From a checkpoint of a small transformer trained on Wikipedia: 14 layers, 194M parameters.
Each number is 500 + 50 x the weight over its row's rms, rounded and kept within 0 to 999. Layers, rows and columns count from 0. Numbers have three digits each. The size before them is the row's rms in percent of the matrix's.

# q: layer 3 attention query, 512x768, rms 0.0514, rows 0-127, columns 256-287
# k: layer 3 attention key, 512x768, rms 0.0517, rows 0-127, columns 256-287
# v: layer 3 attention value, 512x768, rms 0.0602, rows 0-51, columns 256-287
# o: layer 3 attention output (transposed), 512x768, rms 0.0563, rows 0-51, columns 256-287
q0 105:439490560526514599504447560502477454492496542460609517569507426483527464457503443445596542487458
k0 114:453506472503492493484576561534505500547521498456538476517581465517473555453511527499433568560492
q1 114:478475503547486573553505434466460509484497491544510512518488569476467539527525530455427459436578
k1 113:478405500534573487500514505443532529503521478580542494543468527468524464472493499589529522442508
q2 115:521569545488440536494454428485517579406563493495468568538519523524502529553407528498553479615475
k2 118:498431539523592500534499452522467491484499487515475477530485448483460535562557493512519475415457
q3 113:489541419434563518550477468394500515462566434560552539452631524465372430488546358518568458463529
k3 119:511547477558496539452539500600442448530501476457503485434479557445506521445550574429464519532599
q4 114:512421584528456455571508510477481402534513521437516589454473492529413530485516413489397463541547
k4 110:527522468484531460505482503515424415529510514512582435496434468489528505600429546498560505522522
q5 115:468543460544523446530486530531450479454533463515510447493446516497522492432455570577429550472478
k5 116:496512497472515520500492610459527466497500526512463524532398535519511476590503453484562505507468
q6 106:449536603501538475556525522451512477423488389587462591446499429533560460479541474510502460431483
k6 117:484524474542415562527540414470451481493514513533488430532566543473553520550439470500508501516531
q7 110:529500537438451478455531623512543503541597506494511628508464488459514518486417580555457534547542
k7 120:452373517451492446547546484543397492497410386510476543445538445518373513440537508466507488526548
q8 104:479434553453440569516489557448532433500541474426505507533446501560556469486474517422522492511445
k8 112:513533564476533446551600495471516457530451507466472485543529469592513550505496504455503468487530
q9 118:536438372466500440547595527487573514572577551474521544517534587539454460520460628478472495464471
k9 117:472495524517500470482492544546455513493532471425496460453423462474544429566452409468444393534463
q10 106:525504475495526510485501483465523558485541576539524407557458556522487486453508490502571460576564
k10 114:430466573489590510508412457439483529469464518462577510486515484556513509545512413553482522513436
q11 099:466489472484509531543557461534650476470400507506478460562562427515427483435451491603538458499503
k11 105:522475475507532551431434484464442487518571383536496475440478435510489471451445498544589440509498
q12 109:527550466546492475513469471595540489477477483462508528588471455412439495546502591496480482523477
k12 115:516347520446488568533550555459496392535537512510525489515500465491483443477572469656520476489458
q13 106:517473507600463513467529508474498537533443430530529529501492515515560417471522471423591486471533
k13 113:552568512505540530513551551455544533424423504485583435453476570490460455548518505548518522471438
q14 108:477409506483423539442488517472463536486488518532535487392465520567459531436527464499584552499489
k14 111:528579525542473450495505481539436538501525519411605540571452550394508532491465501407432515455467
q15 110:559446503597491503415472565544370517432538539529580537487455440481503478478531426495495531487490
k15 116:485546508435426418534557427469494514501494506445369519528582445490499499417482521479451429478492
q16 117:474512480488483533476514460501568404540538482500514500438588503500445512427514521594452384517490
k16 118:544596555486461537633550510503487545531390508578492445554432534540566464557437551487480513574534
q17 108:517435469500470459470579515465426508539491457478529547597524508446449451432553508487497541466496
k17 118:492463597366497446523432598502604510430529506536468422526597555507481404473476531484477424533494
q18 107:413490511453519514607443453472506518506528477526447601503530472485530515464547500423430445538538
k18 113:475462545623510486492614439556502543450508485441548439433462519532455443460512409609496514536591
q19 106:547558537486463443518513548463462488423538365556555498573480515525479557453444461551475531506501
k19 115:557443449539483577447485508493497480521396434477464432426476463387500487516520595453502536427555
q20 112:547546494486516482493545546412507545407448505410485461482515493486488572401484575480486574399536
k20 120:472474475429567561460458560529434402503388500551538544476504526498509492480506556505533547552379
q21 108:479437588441560556451474458514482525507518558434503464556567532455516496519462498472443466519507
k21 117:455519419477550551573523444508502429568495470533576476539496491565486557483480539614465478471489
q22 116:517476502387483487504533482423539475396542461544530530474516484499416449445422488506512506439548
k22 125:418403478488516502479499526526393458499405460471477636466481393492462464529541465460479484534452
q23 111:448571567577468442522463541466401430438494504480542428454474509547387434406406422514610501517503
k23 109:583494518401490554539504488489528588477455560443392504483557476434472482477555473482438662507512
q24 110:506479463630501516507511514566413455542443489526543559562387518626498517534524366482491512530541
k24 119:634536515409502473449528497503452595477443495436535510593520436480497454492477520540491509490623
q25 126:456591507504492422460555552474469436439486557500542510402478499438538475483482493524453485540472
k25 114:537490442477535478566536508522427493455514500564392576510500384428480449659474486497429540455477
q26 118:453442506367479571495445441439503493557544477477582490474471531439458454548518471491549590489496
k26 120:539559513470452565434559509440456441505463522551448501523539519511514477525521528536519508486464
q27 113:553501499445569465618555571511524483429512371501508500437515518494486447526545602560550422420400
k27 117:487584460578460493540510445567440538526500423481546521557451461550468571413503568437520508506646
q28 115:424490565515503592471504481461485498484518545493470467414445465540543497490510599459425471566580
k28 119:434493474465574471516524433445566391517423449455518529559454504527425551508472418528458548424435
q29 101:429506507466571545511473426526582528507544481459506507459532452549461541565502581528512411531562
k29 111:550630379510526440442516609557486473526396578542483431399475456459467530474566505522408516522512
q30 111:562501497514444481404601598492509470431412444557580586497466459572435490438468481535509537440456
k30 124:509522457513471430444480493454474465566517459460455515428441446495525472496607564434490513453498
q31 111:430552446546464501509543554540532524420540504472471448460590552498451606479430461485447543500445
k31 112:512452528483488391477494536518541511491505581494457528521435501490496508430468494559514522511542
q32 108:504474507539466464499534520524537526513400437555530583538465444515500540590564568529506492504513
k32 124:555449537518507486548480447495463536519597520573488540487524506546488448493439478546485486492429
q33 117:566520444433436554473428505498528550460494567510455492502524537501597417483495567389506514555519
k33 117:546491521602529477605502599515447431590499557436482561549501567633485543590427452498531467472508
q34 115:520534497503444486509551426582405532408569518544536528527487502554498422553556380477502560537535
k34 120:491495506443534499527509428460543432439469581454561480552529495537341524493455518443572561495458
q35 106:501634531471522600469541437522527529465542564473429541555430551484602431551516482522477441502457
k35 111:505504506562432508550428555543492477490540509526435444387511519493458521518462545469456479506565
q36 108:365497485535556530475563434552618491472561537491476436562557447536538491375550443524479478567505
k36 122:555483495591515400585469571431491478465530449506415511535451521474450534480468500515500530436530
q37 109:468509455478496546560483424455488506449501434477485503446501532580617474531507471569551422442512
k37 108:489514544515443533436566557571554409488488467489491448438405496510500533513505482404535559491418
q38 106:452443483411555429519575467534511490481567607547458547502523508520454513519477573441508493598458
k38 113:547444610584535548515477493519409457489451522470523484421468590513438400548475485423497550443448
q39 117:474516485486512506535546440459530396551488500494420538499541521503500556502513458490505577498475
k39 119:537497601432499375519487446542421562457484545503587514523513509505442534566453599424455519590346
q40 110:570546429595460538526455513520487571510446524467493510480521404502523486451478498488494533447546
k40 118:480546608497516560469496516471466613446494461498578478556410498525448528484562562479554548495406
q41 115:525498491473580457472537380489525568518428547564560512572509515495410558576565474509449477446512
k41 124:596476459488511522501487518424490574438497500501510464581477490564477498527521531472549542499457
q42 107:558478499507469490485511452466483639516532374482460543525586514539598484536521416485509485474527
k42 117:565459463412387453543537498524540371502477506481470553538474554604475492365379559543449525507476
q43 108:500513481446481420540455557478476631488450484527519523468444444408487455427498403454519477422547
k43 114:634539516394459606560433461508529475442515472453470542511486480523451585470540510460553453504490
q44 116:529508501477492530538536498562607549527445453492556513535490398536535525517456464552545455459440
k44 121:511478361504551409551626431519450522471565517508576518606522535449452436488521533442448480457461
q45 110:501483420534577539508542560474497447427546499476467556440448573493555548467467506493489463617561
k45 121:526450560407471506496488561515578378451434557522445458565544470543397486547402487450523509433495
q46 112:576553494573532495413455505464571511587574588490506459511588426402498453464565536549584516454566
k46 115:517488536417487523546552489549455539554578545523557441390487519487594596514451453563387366519480
q47 118:553547556528563389535382488493479538543562531536443488582478485527535518562540510464463504454418
k47 119:529577489521474585384559440531479484529472539500546442488520504574503508532454340493504530365498
q48 106:422380446500476541524526487556420506433517475448449491432420516499494523480437473525483544483580
k48 106:573503533394492519529462517523478464478523634559457481625413448565606402504477544426525542553491
q49 106:538487458482544497488514444531557602459512469584516441397576371582595562533483425507528513470704
k49 112:591548459486413481543448545537547553423452475529443528520472447494509513502527453426516521495434
q50 109:423472550522474545503484479486507527405498409514524529510541511562544467546543497520535545494531
k50 107:515436500476469441521492520442507517500416597459480521570507538466339398447522476467476517543514
q51 112:588439537477566478362490595486495462509462480537461470421533452511600459551503412488556434532514
k51 119:439529464622583451562507392545512467478520497577493500448553483409484498509447487512477535556508
q52 104:536460516462526491520516448516480478461603543500466518465581505510559475540438496508432461467523
k52 110:402578526513525508544498503557462480522526382486521516497407392560398585464544463547454481511500
q53 109:556488514456558458479516455477515524507475525542550490478542469449494565428428482487503537496464
k53 109:492444513534489499440487489461536447490579406486428447523540476554499474541471479524536451414532
q54 112:452482453553514487566540503471474534539579495494557530466509545510386405482496542463478650512547
k54 121:548539491376524475453485552545588519435502564466594528448516526508509420471540459513465479362569
q55 107:510608588541514478570537498518459506552436476477485477472445491505464549506432406609565492571502
k55 113:494515437488537488462478513465634564449544458494569531515460576500509443459485398421484557432560
q56 110:529586491476537511493540437484528508516511501426553566547519559495474474491562490464488433443472
k56 119:438548512416575540529449565566588462529576595479541447456448452518432579471426588440491526509493
q57 111:498499493445516518479401497557559603535550461485461465511485454564584571496459431424560532491427
k57 119:544471507463490477465550472439458445494633575441501578470562594470483471491456468508496557579402
q58 110:548517530477551533458398494466442423552454512505485475426537485537570563467368599563481423559568
k58 119:435424496454448559384522516520551421573516450510533530505393512461494503441568462544491475559562
q59 115:621551477463504475419490511529511545450574405467497490452541581480456437569458434484579572437497
k59 121:448445558492484455511501454648491438475476494516533562462450434502449462427513485424414417488478
q60 110:458481490524551452491494562537438480532458514441522509349476515503526513460519561501437587528492
k60 124:533545449549431522455466466563474427509516484478429506509523529566487405479488477485520486494529
q61 111:540476459464519462548448523502362492486492521400554564520535503482540523508564547557480464576537
k61 121:497526505420516487556449493580592513552549523555415403523540516478515501433493395472453530491473
q62 108:454463564557447496516562588544497577464533510517489559563421570421499514520528510461499506536502
k62 116:635456532446471477460446462461484465479568575475455514512490517413476577468405544467493518406514
q63 116:530474476440516588445439551541487591580505374559439534479441516541474481572463373487457475439524
k63 117:488522542533402493514615449460605496554502545517588441494497512582669472503457596435579490515592
q64 109:497553524529500425485518415471524492547458483518470563476497537527532519460556394577488529540516
k64 118:553528402571485549509523471503566468485492504483474503541444461447448467569490434465600519501397
q65 114:562537562552420507466517357445537477469528419536449515577534559467534628539368581476480543601505
k65 115:506448477492591449451548524506486401515427583459521508493530428510501508385416498441436426518480
q66 127:494578517527556488491492564578451524499530513506457498521399488528666521557520460469539415509558
k66 116:532473488492511540461617505459483457482509450563456465527430517510466507463480435580506459466540
q67 102:433503506500436442551549459511423485455584530492497492470530506538484509535546603558555515634527
k67 114:500442475440546468552457429511517475556564518534470531437546500541518465473452425481512493525439
q68 112:553447510587602460477463485604474474497509524455534553485469456481527443551493557525592524414446
k68 112:450461532492399511533483453467597410532473479579485488479454459555476486514548485484463456546507
q69 103:508542544562498499506508570478499410454505610546582482470527510412475442474572474567606470526519
k69 108:549526437412485554451476419472473532448492485423332495495428537454503538482505474392493575457449
q70 107:544450453462423509404542544506498541538424432518535573528487527518491511527543511452499427433447
k70 111:497468490598580507469472511401432522532428419489452519496511500508520427457468528602497483487444
q71 112:519551641566562603464443529387453465459513462576478475532491528603459477455472495499448501410459
k71 114:560499527482478520542569498547368558522503509496536485453493504527519566506590510451465530566476
q72 109:443500433550545556483465442515468487466487526466458487487496438529457485466543518528460483481576
k72 115:537525449527503546528484599494477505453468549528488540523496495513508621557640501473536516433509
q73 104:481391536472491545468458503462513505462489483560470557535465457528451402490516515449478576527505
k73 114:425450453479405489572526428464622438429514510430514455426464562543534535530476498544522424512429
q74 105:566481463509525540553438487546527521402488484482480460521541547429545475553515514482544519510472
k74 113:594451460512435519438569535501493409565480514535441530489446498533544572527497539500521451517482
q75 109:558563512511534501401465498573529539442520514419566399468490450468540448554514499494490459513588
k75 115:386554554470476521547495519481546479513469583474540471447493537553459486434555419562518541501370
q76 112:546473455464462443466501498439534580455590614583499502511412505460529500524467502454487533533535
k76 122:502463523498511522475439430484473440552460540484451501531466501515580558514503537472402516511536
q77 109:553442447531541570617490492605536613471418490512505472522503485414477525547427459536590552530530
k77 114:528540455540502462434556494459496421397586436491543456480388473442486500394560557547444395455542
q78 110:519419522446477646564480543563490516574483427511436476533418518487478459429548482475448457536508
k78 118:478519485524554452467463512585533485449547510482574562455471467399415487516540562459501542522488
q79 117:534486478408530437511486468529511433578486483556496534503531500477535368498464535526539491451509
k79 122:463470509528472572501432515509433515500458555442515497571545459501571567567528513517505596530467
q80 107:442521612542595493497594532537552405528462485470529432462442486517484489486586468550490508526490
k80 114:523426469540478427449570526509414512473487463521590597487391471470500396561488539507599567498491
q81 109:505594466508525518506511524539449554546451534425544522482582483490432475418454483431510484533410
k81 114:577471402450470533550596483468607531507508399410512443517535474550475481544490561460593542537510
q82 108:464506491591521465477489479495464501556554429567434478509454479564529467577521450495589442520485
k82 112:521526496431497451409487482529475579515503500457479487512583585508537437439587506449430551546558
q83 112:483530585406493493449505513510487561437436464485547355442603440498516526404506521504462558482434
k83 118:545525416490513488470498489552458485518554535528588554493503431476508509544461464569460445491433
q84 103:580426484472584581524425484521504474386530441415387501529585609508552435499468412463582509438548
k84 108:534524604443444501455476467532517562547513500479632405449393604536465370548580488482430484426462
q85 106:486507493502472535564541504493563509508503626474454474466435479487454540504459459486478487396537
k85 113:529556572449516578460486550588520474487484461575556502598508462499500482491519494578508497538402
q86 106:523527521543589476516527523538509495521527577496434534423522472542556441491539494464396583419578
k86 118:486433550523509483544468412524504581402436510546451501541538493510515498491515460494474565527523
q87 109:537551501505449497583497466583560486425484590540483486509551544518525428473500404557597499457543
k87 109:443482491460491532511555521441563532498565564507678464584450483461500516395512528468505536534501
q88 114:434466532535442553557515442557498537470510501507417508473485492432446495514480556524477411523414
k88 117:554534447518591498593518530461429609432530533485507496537475500532446476503558570488524568529581
q89 113:500454505402552419557452456511498500487540509509542487485495506508530533480543578518535544567528
k89 113:559554444506556598487524504536445406491447465521461467486486525479541576493497346495483453470486
q90 107:486511442592502487523460516430493485573563424516479534611499492535443502480548548500543574500570
k90 108:439431510475470539552590499414463526400536530478468433547581462477512470332502394441422487588475
q91 111:508584509527543465543510490562559513498554533528463486523473516522591522542487495508621470488506
k91 115:526531607505508538515477512470509460541543519559545462459546535540501566388483502486442520484487
q92 109:632525605448474478524469542475460570404472384498478468550453494491514497495583528554507529568437
k92 113:504507528488521430508554428519433439546563537488482510468494453511494540607497492476496454357512
q93 108:509488520514534419493456609497505444571497440476569497447474534470509499551462483499519493503509
k93 115:460579489446497572566494500503501492542471532532502486526567412486429405507579486616400408437456
q94 118:515542539422467520595488498591457487515498480542615437492558480536440466501404431508531524537577
k94 120:511576516568426496450546517486486576416648539525520581536437430449541495397565585508519588398607
q95 111:505481534433431480528456465514510483428531454489575427579456473521549460512445462451462449444476
k95 117:486561530589469503519433477499489427506375455501444415493493473496498589560465506540497523499455
q96 106:451446582465439534467522456524533491505568579524400521566597464510438477524537531467517525630512
k96 113:469584550531354505563499555489565483594513541497561560512481465459510494486399532593484441491571
q97 107:452538453574491499482473522457461504472435494527424491470403454583468525574471460464473520497575
k97 113:540439526490459431481450419472470466495458525501503540561555492563416557536528482572548519472518
q98 112:488453439562485516530471507519489470551523580498501581475562513535497508513521543473445469492455
k98 113:525457536425469457573533451455485491440584538556511516524475524514405467467481515553475491528624
q99 109:483442484512514472543571488506523559520481513495564532545515497520508473515535551472525544563457
k99 113:469506420439450466424530568517496508442501465482494545532563565462469458439485457559458486536459
q100 117:429469533372507591501592506517455437555546473496473435459468465493615432445501478453480513516480
k100 123:506543533497528478462436547575543594449507536498452410475491495626530499509459493495485501520543
q101 111:559467390548553546437546508489525471430506479539435470479459465506509441518456431501533455457582
k101 117:477387463511438510404524552517488489465482517444561545448427502495524532539513510388433593495501
q102 114:526471549571457432464530492514436526479478470549441552476491468478509443456572581586469559437549
k102 118:572514469554453551508465497519492498524367586533547415494472475550459478569556543456437516563420
q103 113:538561523420526464519529535555542502508595580479475512475523498594651547461455571427424487466531
k103 115:494544487503527499440533446498479445430507481479531504434434557457461528489516379539592524474487
q104 111:428491529529488426524480519566476475446499531549501437400494478529525445545512494523536478423502
k104 110:492540510543446607511546510494485496531529439539592532552498490486557509481473505551503591486387
q105 109:464533495534509494569445572552525442482478528544486509546507592462468552458472507517565473592438
k105 117:510497482560495474522562489466531565484480432558536521489639483497499518494471516585560585411464
q106 108:590590480521498476532501496494447448444486471552552573504506438450609463499549431546488548449508
k106 104:478479479432559486458500499525522423497519476467470480561503520548513442528465419390494492451509
q107 109:553429509566419526456507511518555570494515502540463524425441431536581428461533509489519494432519
k107 114:537539458440472589548561418533447493506483559537496520519547560488459426550516452478547416438539
q108 101:502611537499488486611502528606441527402506525468488567438547469513535496462537587476482515600455
k108 114:495490386567514452525484567501496540456569473511570416516429486429467510486505567436507609502389
q109 117:524511623510450515537467498514435567453453412589535515506475621429518525555543443455490476444422
k109 122:540507488463389506520448600442534493479516569540471448499564514382398541536507621553546583498493
q110 111:410526476495514548471566486512603512427505553516452493487550504485539431519533447491474493558588
k110 122:481493560547493478510381455462416495556519444546503512503418532548504542505521481496538492527494
q111 111:491555525559496414582429558461445532473535551528444505530525552523392426494521476479500486505477
k111 116:458413499443568545503562530504441499525485406448547431563510430596482489418432517455424466474478
q112 112:499605546492549586533528520468498524484478477467548429436536508508518545586495498499465439485447
k112 113:552473491434488450478430463482495477538515477570503469510456535522528501451425575489535514542579
q113 110:518518495477553499451539491391473563444461560529480484573494537535588489583443466463570587442435
k113 112:550475567482521514468414419526534454530560447386521470507564589625449474464501428464527505486532
q114 106:499493597387561554406533487528523456484515497517542513454487516535458458576439553532542466496536
k114 105:490525527440434382559488448521452433564530465522448560461531543519551564466557517451497482526501
q115 110:462527462469432440457470478493487436464506477516523533437542519502419539558493476488450549478514
k115 115:603486583467544517583539520546414519492538608574558467558462468424561454598451507511510490492495
q116 108:484477444419533506494578513507535536483483513510471526474549606521560477485488372552461513611522
k116 122:472497521487470483440447463479433529461523419488493532533538492465410445550431432474496546433498
q117 111:437470550568540514506560494561388389527472499521452439435406477533606481517608443494531455521468
k117 114:513473438405527458466495503533424491529514493495459487480474612465564476609466550500450510572484
q118 113:475580536472524524471492515553538578492479416469479535560445561440552478444458498529469441569494
k118 119:533523571570440433499567427481438502537525519500435554463483513502473509499545570456451499398478
q119 116:517532443583593439480585561560441450482465481504464493523541478525539455417440540418491550552526
k119 121:493461477457524524467463571433567614400584470475525508556502561443492517445409442529452493458442
q120 109:526512504550406538356556497417464505498400498466464570571494496500561496521596467539557484413544
k120 110:600510515564501476550444518447523551399402536469470505433507464510448381477575554577558445502500
q121 108:592528532601486444420513490454437552500534486483473538460582496466427548521607458505582563414581
k121 116:564525521364503486529540431483537457561352560465541484469561594517548462504426416548469391467477
q122 116:435512486569454435443505544421388474600595566470493435582412483446589557488536441469480570411507
k122 120:593485512414509467462444460551473513473597425545537444525588474418492469491393497491513496416475
q123 112:459533476537522506501558509634442540423583556487502544494506538481459513498462385482530448561484
k123 120:614518449453477455533468475401460582492482511537426503451502475461599512520518621527475539500499
q124 109:537473450504411541443515543475566504536502425513481543475492501491574518468494564529466461469510
k124 116:526492545582616514608517485464467533493440482495587397499444535550464462607528478507514464543487
q125 103:517492570427513493509524477470453525509510501487414576459491499521449464504434516444468461509506
k125 108:551547466566507571589518504514472502538458456584540559498515538519469402479460540453437439466620
q126 112:505567494512554611571617543452434506430527550576515559518480535494513532509468505493455491541538
k126 122:537477504506480501535465502505545325471492424585469524423436589516513544503385525491490481467541
q127 100:577531487587543525578396540530457427550482588510420491473423523496471425501525487607473462494519
k127 108:475565518459544515543519531461494540428588537426521462547496523570497453485540482501496514449479
v0 112:463465410451488472561523501518505498437498528488444483537549514422499463497502550499618487470480
o0 108:420521577489534463507561369480527544531452486496485529456483490548495542516566569430493538547465
v1 110:520517590567614551432369444529578400558456572538501550468398484450508465500360527598501492517426
o1 103:490492459488506478486516482503533454536508479571537445518506466517436577471526528404542457488430
v2 109:461473453442458465456473503534595444467472524474527463495459518523485476487567433551508440475584
o2 109:502592518465519491436504515441498553575517540534581565506598465475428580493426493493518559550488
v3 100:501471568568411506522496522560497477491569414581529504523554559514457467527534507559512435454536
o3 101:526496429440539515521519439471532509472518486457526515604501473477515439477501412506456517543465
v4 107:538551451491500407498495529464475510476494542480597480528563610473534488531455542542513510505507
o4 098:455496575559480526528487546495498495557552459505460568437449475455530502503613506422502522530509
v5 103:432556482507453451458550504495483533556469499491478502483534448562526520490595505615436474444473
o5 099:539462520541457448526621558431546506485622521488435446569458572560565493537435429493611541620527
v6 104:527438419463505459451425559545436498518501436496529540481414540540546559509583481560525503608546
o6 103:544577608536542557534503468542532483494529563533504509542480477562474593442503533535586484449548
v7 101:571524474540483497569510473535555434559467521529565598540398452480507479538513479519482408617495
o7 099:456522463428577492490639570615419534398493552554501504461474526557459447542546513483579499533480
v8 106:484574459426588538578524484515521455489443517522415544410494475563527494499480463475401543537459
o8 103:501503517497614568466505485456494477515527570498530462461539563531454513505477483479519374546541
v9 110:513511476524495449489585546496479398566481496464485458564478417494490574501486477510527426554498
o9 100:479466537506514493480461511433502560519502544471527457473442546538507456548569405541497535551499
v10 106:553531516570446529491459471481493399488515447456492554471392384557506489492476484437521516580431
o10 101:484447540497528490516487481496399555501469530469541611519565528515487505487531544415422392562495
v11 105:502501505456550514383488470519611457464454525506481595455433453536584508529484492445571525483455
o11 102:485464443496547501482478510502403471519533451510488505489574467504539552552551523418445482502459
v12 111:437477501472510548475503480433460456531467549466498492490503475479615546414593501459471469445492
o12 105:461512469519521549515480567487525575502523432555598581572481573487382559511414507507532573456496
v13 104:434512455490476475512494445544588529433540440533486495501454507474563440506532478498648531506452
o13 101:399496624577551542439505462441529554485463447445524435465539435523608497597416501461430494594505
v14 114:437502485458512568465506468508516487447527559509533458457513450498509444516457536597544518539544
o14 109:475414517567492528472480518439530565539552357473458507523459385549546479574569598466527504429415
v15 108:533466522496539529539471439540441517462506572573470575540579560494522443479429588545422483434592
o15 107:562437434506595461471523546511430596476536539524508499505465530521498467484577480456479533451444
v16 107:517408497539524593522552500455524486444464510484470481527462504398456538485573532460457613467442
o16 100:501413468533575379503480478482539542531496566521485416501650489452525477406442487453549532497497
v17 104:529459608514508551435517473529566516421490520436488559407414409479610405425491511580498430527451
o17 105:524467500521425458490605565579503491532484474568510566545482579474454549437575503457597588523486
v18 107:478478540441520503443510525490540446498509447473455485453555504447505624522527412535469568450537
o18 102:566543457538516490463542396511480459573601555475441504467485536523457436582478433511419444586450
v19 106:498467577522570563595494410451481546454566418508547540497431434399616541464450490499428476461563
o19 099:520484460425595452470538456524557447482476526467441475544586514467463459537528395488489450597497
v20 111:540468428463504445601444543590460444500437533501476459492510538479584509534552542556539528559450
o20 104:382518572525546511444487455446523573368491515437537559457514441594499497577520487438502490533420
v21 113:539490472569573539438461497453467491409550476559549482543475399518500473520401460484396594493477
o21 106:514436504459527492516497583487564491484562547480417438493470538395473356485579546466520564481497
v22 100:602476404380522496445454398528525451532561467617524402416506427574548433506498500516483438473510
o22 098:414574504477567553583545512501463564419553447495483490527472550567402583506491590539575468468527
v23 106:560506450501484466546484432515532505521504607520567538502512437552522463489453460555459506407545
o23 101:500435580408506504405476616525548535467518510496543438479532513547529481544577547426447523541462
v24 106:603539456469514511428520491525489514523549447455513484481468415522526557412476513524402404463493
o24 101:478497524497450368547475452502402573522571496477419466479413523502467552532518449459482589531473
v25 106:517340537444487525558470493501462491450515469456523561565441466471517472431472483576542526471447
o25 105:490592460427568540533533382528563495563521508537448595505549543447536538474576580486448443546576
v26 102:466416446460543531555584480495497510613463488508516543517478439444525572480414541542464425456506
o26 098:474518518503485536486373484492567459467466494489538443562519585547447484545484483540484483457560
v27 098:488527564498526525511534562452551464433503413474610385502531537487446482489430531491557418487527
o27 098:487461474557492520551480487366605510610486452557438473470545420452546470528480568525550555505498
v28 105:470535510495481545473491561618491434581575468526496582505548532435468606475521436444452507467559
o28 098:563469495498533497517562547491478460485464560490527473423539479445540497609525453468532465524520
v29 099:454552539544619476487514521456433465427424497405382538448528529535476480542517526436496494467531
o29 097:557495518469517506486418533500523468528503517551491530574430502473552530474457548433518598500455
v30 104:474466496404532545526473544534536491528521567539501520524535556611477447507463484428588562439500
o30 101:471558514496476500431490545432544398497484516488540501544544432512489509457492541493498452570484
v31 104:432473474508476510530619471508455521432484565477562522564530554467412488572485495491517546522441
o31 100:445510508451507530506462529553576443539478460532460456365525505619467534558502459500562498448491
v32 106:604545441483553457410520501575503609494489428448435541513524518447450412556534547489508459391442
o32 103:476504507415441540444531526516445588482594555544558512493483502559444451456597489557414481498568
v33 103:473505450470436446495556522523478461536429533473472517492386528499484585498518490451593476349418
o33 103:436552475440462546447397475500441551518555499452485465512531420546497545468444530522352507536546
v34 106:518491595501572580457612462433483591562447454564470527466440571537511444552487524590587479510444
o34 102:549446441517508526449512481539575474463552510531421564520534492438495516512547483529531495469490
v35 106:491553539461478528425490430523470589447418446503448540431442504466494468557512525558503548426477
o35 102:495415522479546528534493529499483488536628473478392449511493397442533479579451541463531416541537
v36 104:448555414557509606505526493517575471515526475491436510480486510561571476425514591479524524566593
o36 103:530488470523551454499511503408464480438456559519462455432549466471493510483520471505489426494473
v37 105:438533532528472470557583470463481505480498494493583532511483519521515534502503424470516619543507
o37 098:477469503488459510552458553488462545586518510477461415484474464417503588551481498518477512550508
v38 104:491483525500392484506533507522518475516504541518536538520438551535547537422625455385529564507526
o38 099:470559578522511503525444478516443515462497484444550489557570405514474634509463467465482479498553
v39 110:446517557410506457473499564491506577501612547476534543539588479430454570557528466495466535549468
o39 107:553525596528497433382452488422535451497380519443538506531464546507582440517467539541527523496506
v40 106:440465449532575478431475499451420489519515517553598421384491479581508448549489518564497477439540
o40 104:360540512394512513522494520484534448437502551456541584531525350507482528533563537436393596545538
v41 102:595453543435405433552519536549531506537453557443523554576575517442519461520469569523534494494534
o41 100:476537480571528477507469429523469446516517529461472394508562529607478481534491522481496545416551
v42 103:454518552493501451438478476432454472578493439498504438475425566568519438498522491543482474515571
o42 101:334425470509445603516501442531550529486504499495484516490555467499454436457396495409542512494463
v43 106:589528552419506528452509509496434523512543524426508502475493521493449455483479546483466403469451
o43 102:536537477524464516467533476515384499462455480503506522418448460516538480427599530584612548491471
v44 100:416466411526480405506540522501512496495532504545471487481387523551489492470512472445550519541539
o44 096:534601577498430496533527532526467477522439432439508563520449461464598625492523575484449481514502
v45 120:541558472542517545444503430438479500516459515479539497438395532519478545489523555504550527520512
o45 113:515411527458515537585522487507499431528556537523442529530549477494554600421460545479484432498551
v46 107:496443468439503516479429452576436533505555437480381481487526346523497460482465533479497566586550
o46 108:517517508476549543505481474485467439477421504434524577536481521451437600516507458479520472481579
v47 108:550440486595518525562395547505592590515446531477579473489429437494580522593538427407408476475485
o47 104:467480433396533531473552541512526520483450525481523583443510465417488494454543442498503534459520
v48 103:488502557375519484547527470450432483482489504476558445427517457457540464491428517466383540550515
o48 099:436504439481527528548519488451505491565443438491424523501547505440404488544474477505540484463520
v49 106:499480508494511553472461535506507536563519523567527536452394531503431529535501549565447468495571
o49 101:572571495482556536515509443536560445545514470481510510570540466466509560421429542487482545459538
v50 109:593589579532563561504454479487521458513529485488610506576499526410547446490518398364567569494376
o50 103:477479519447522455419469554528503461506545569546531526450563494506471562522422623526493477523509
v51 108:531467496503560521470445521464520576448564516425551522499431505435518511516532552592463529562514
o51 102:468552475447538602549518546564518491483524484504501424514548497511497484543496515452508474545572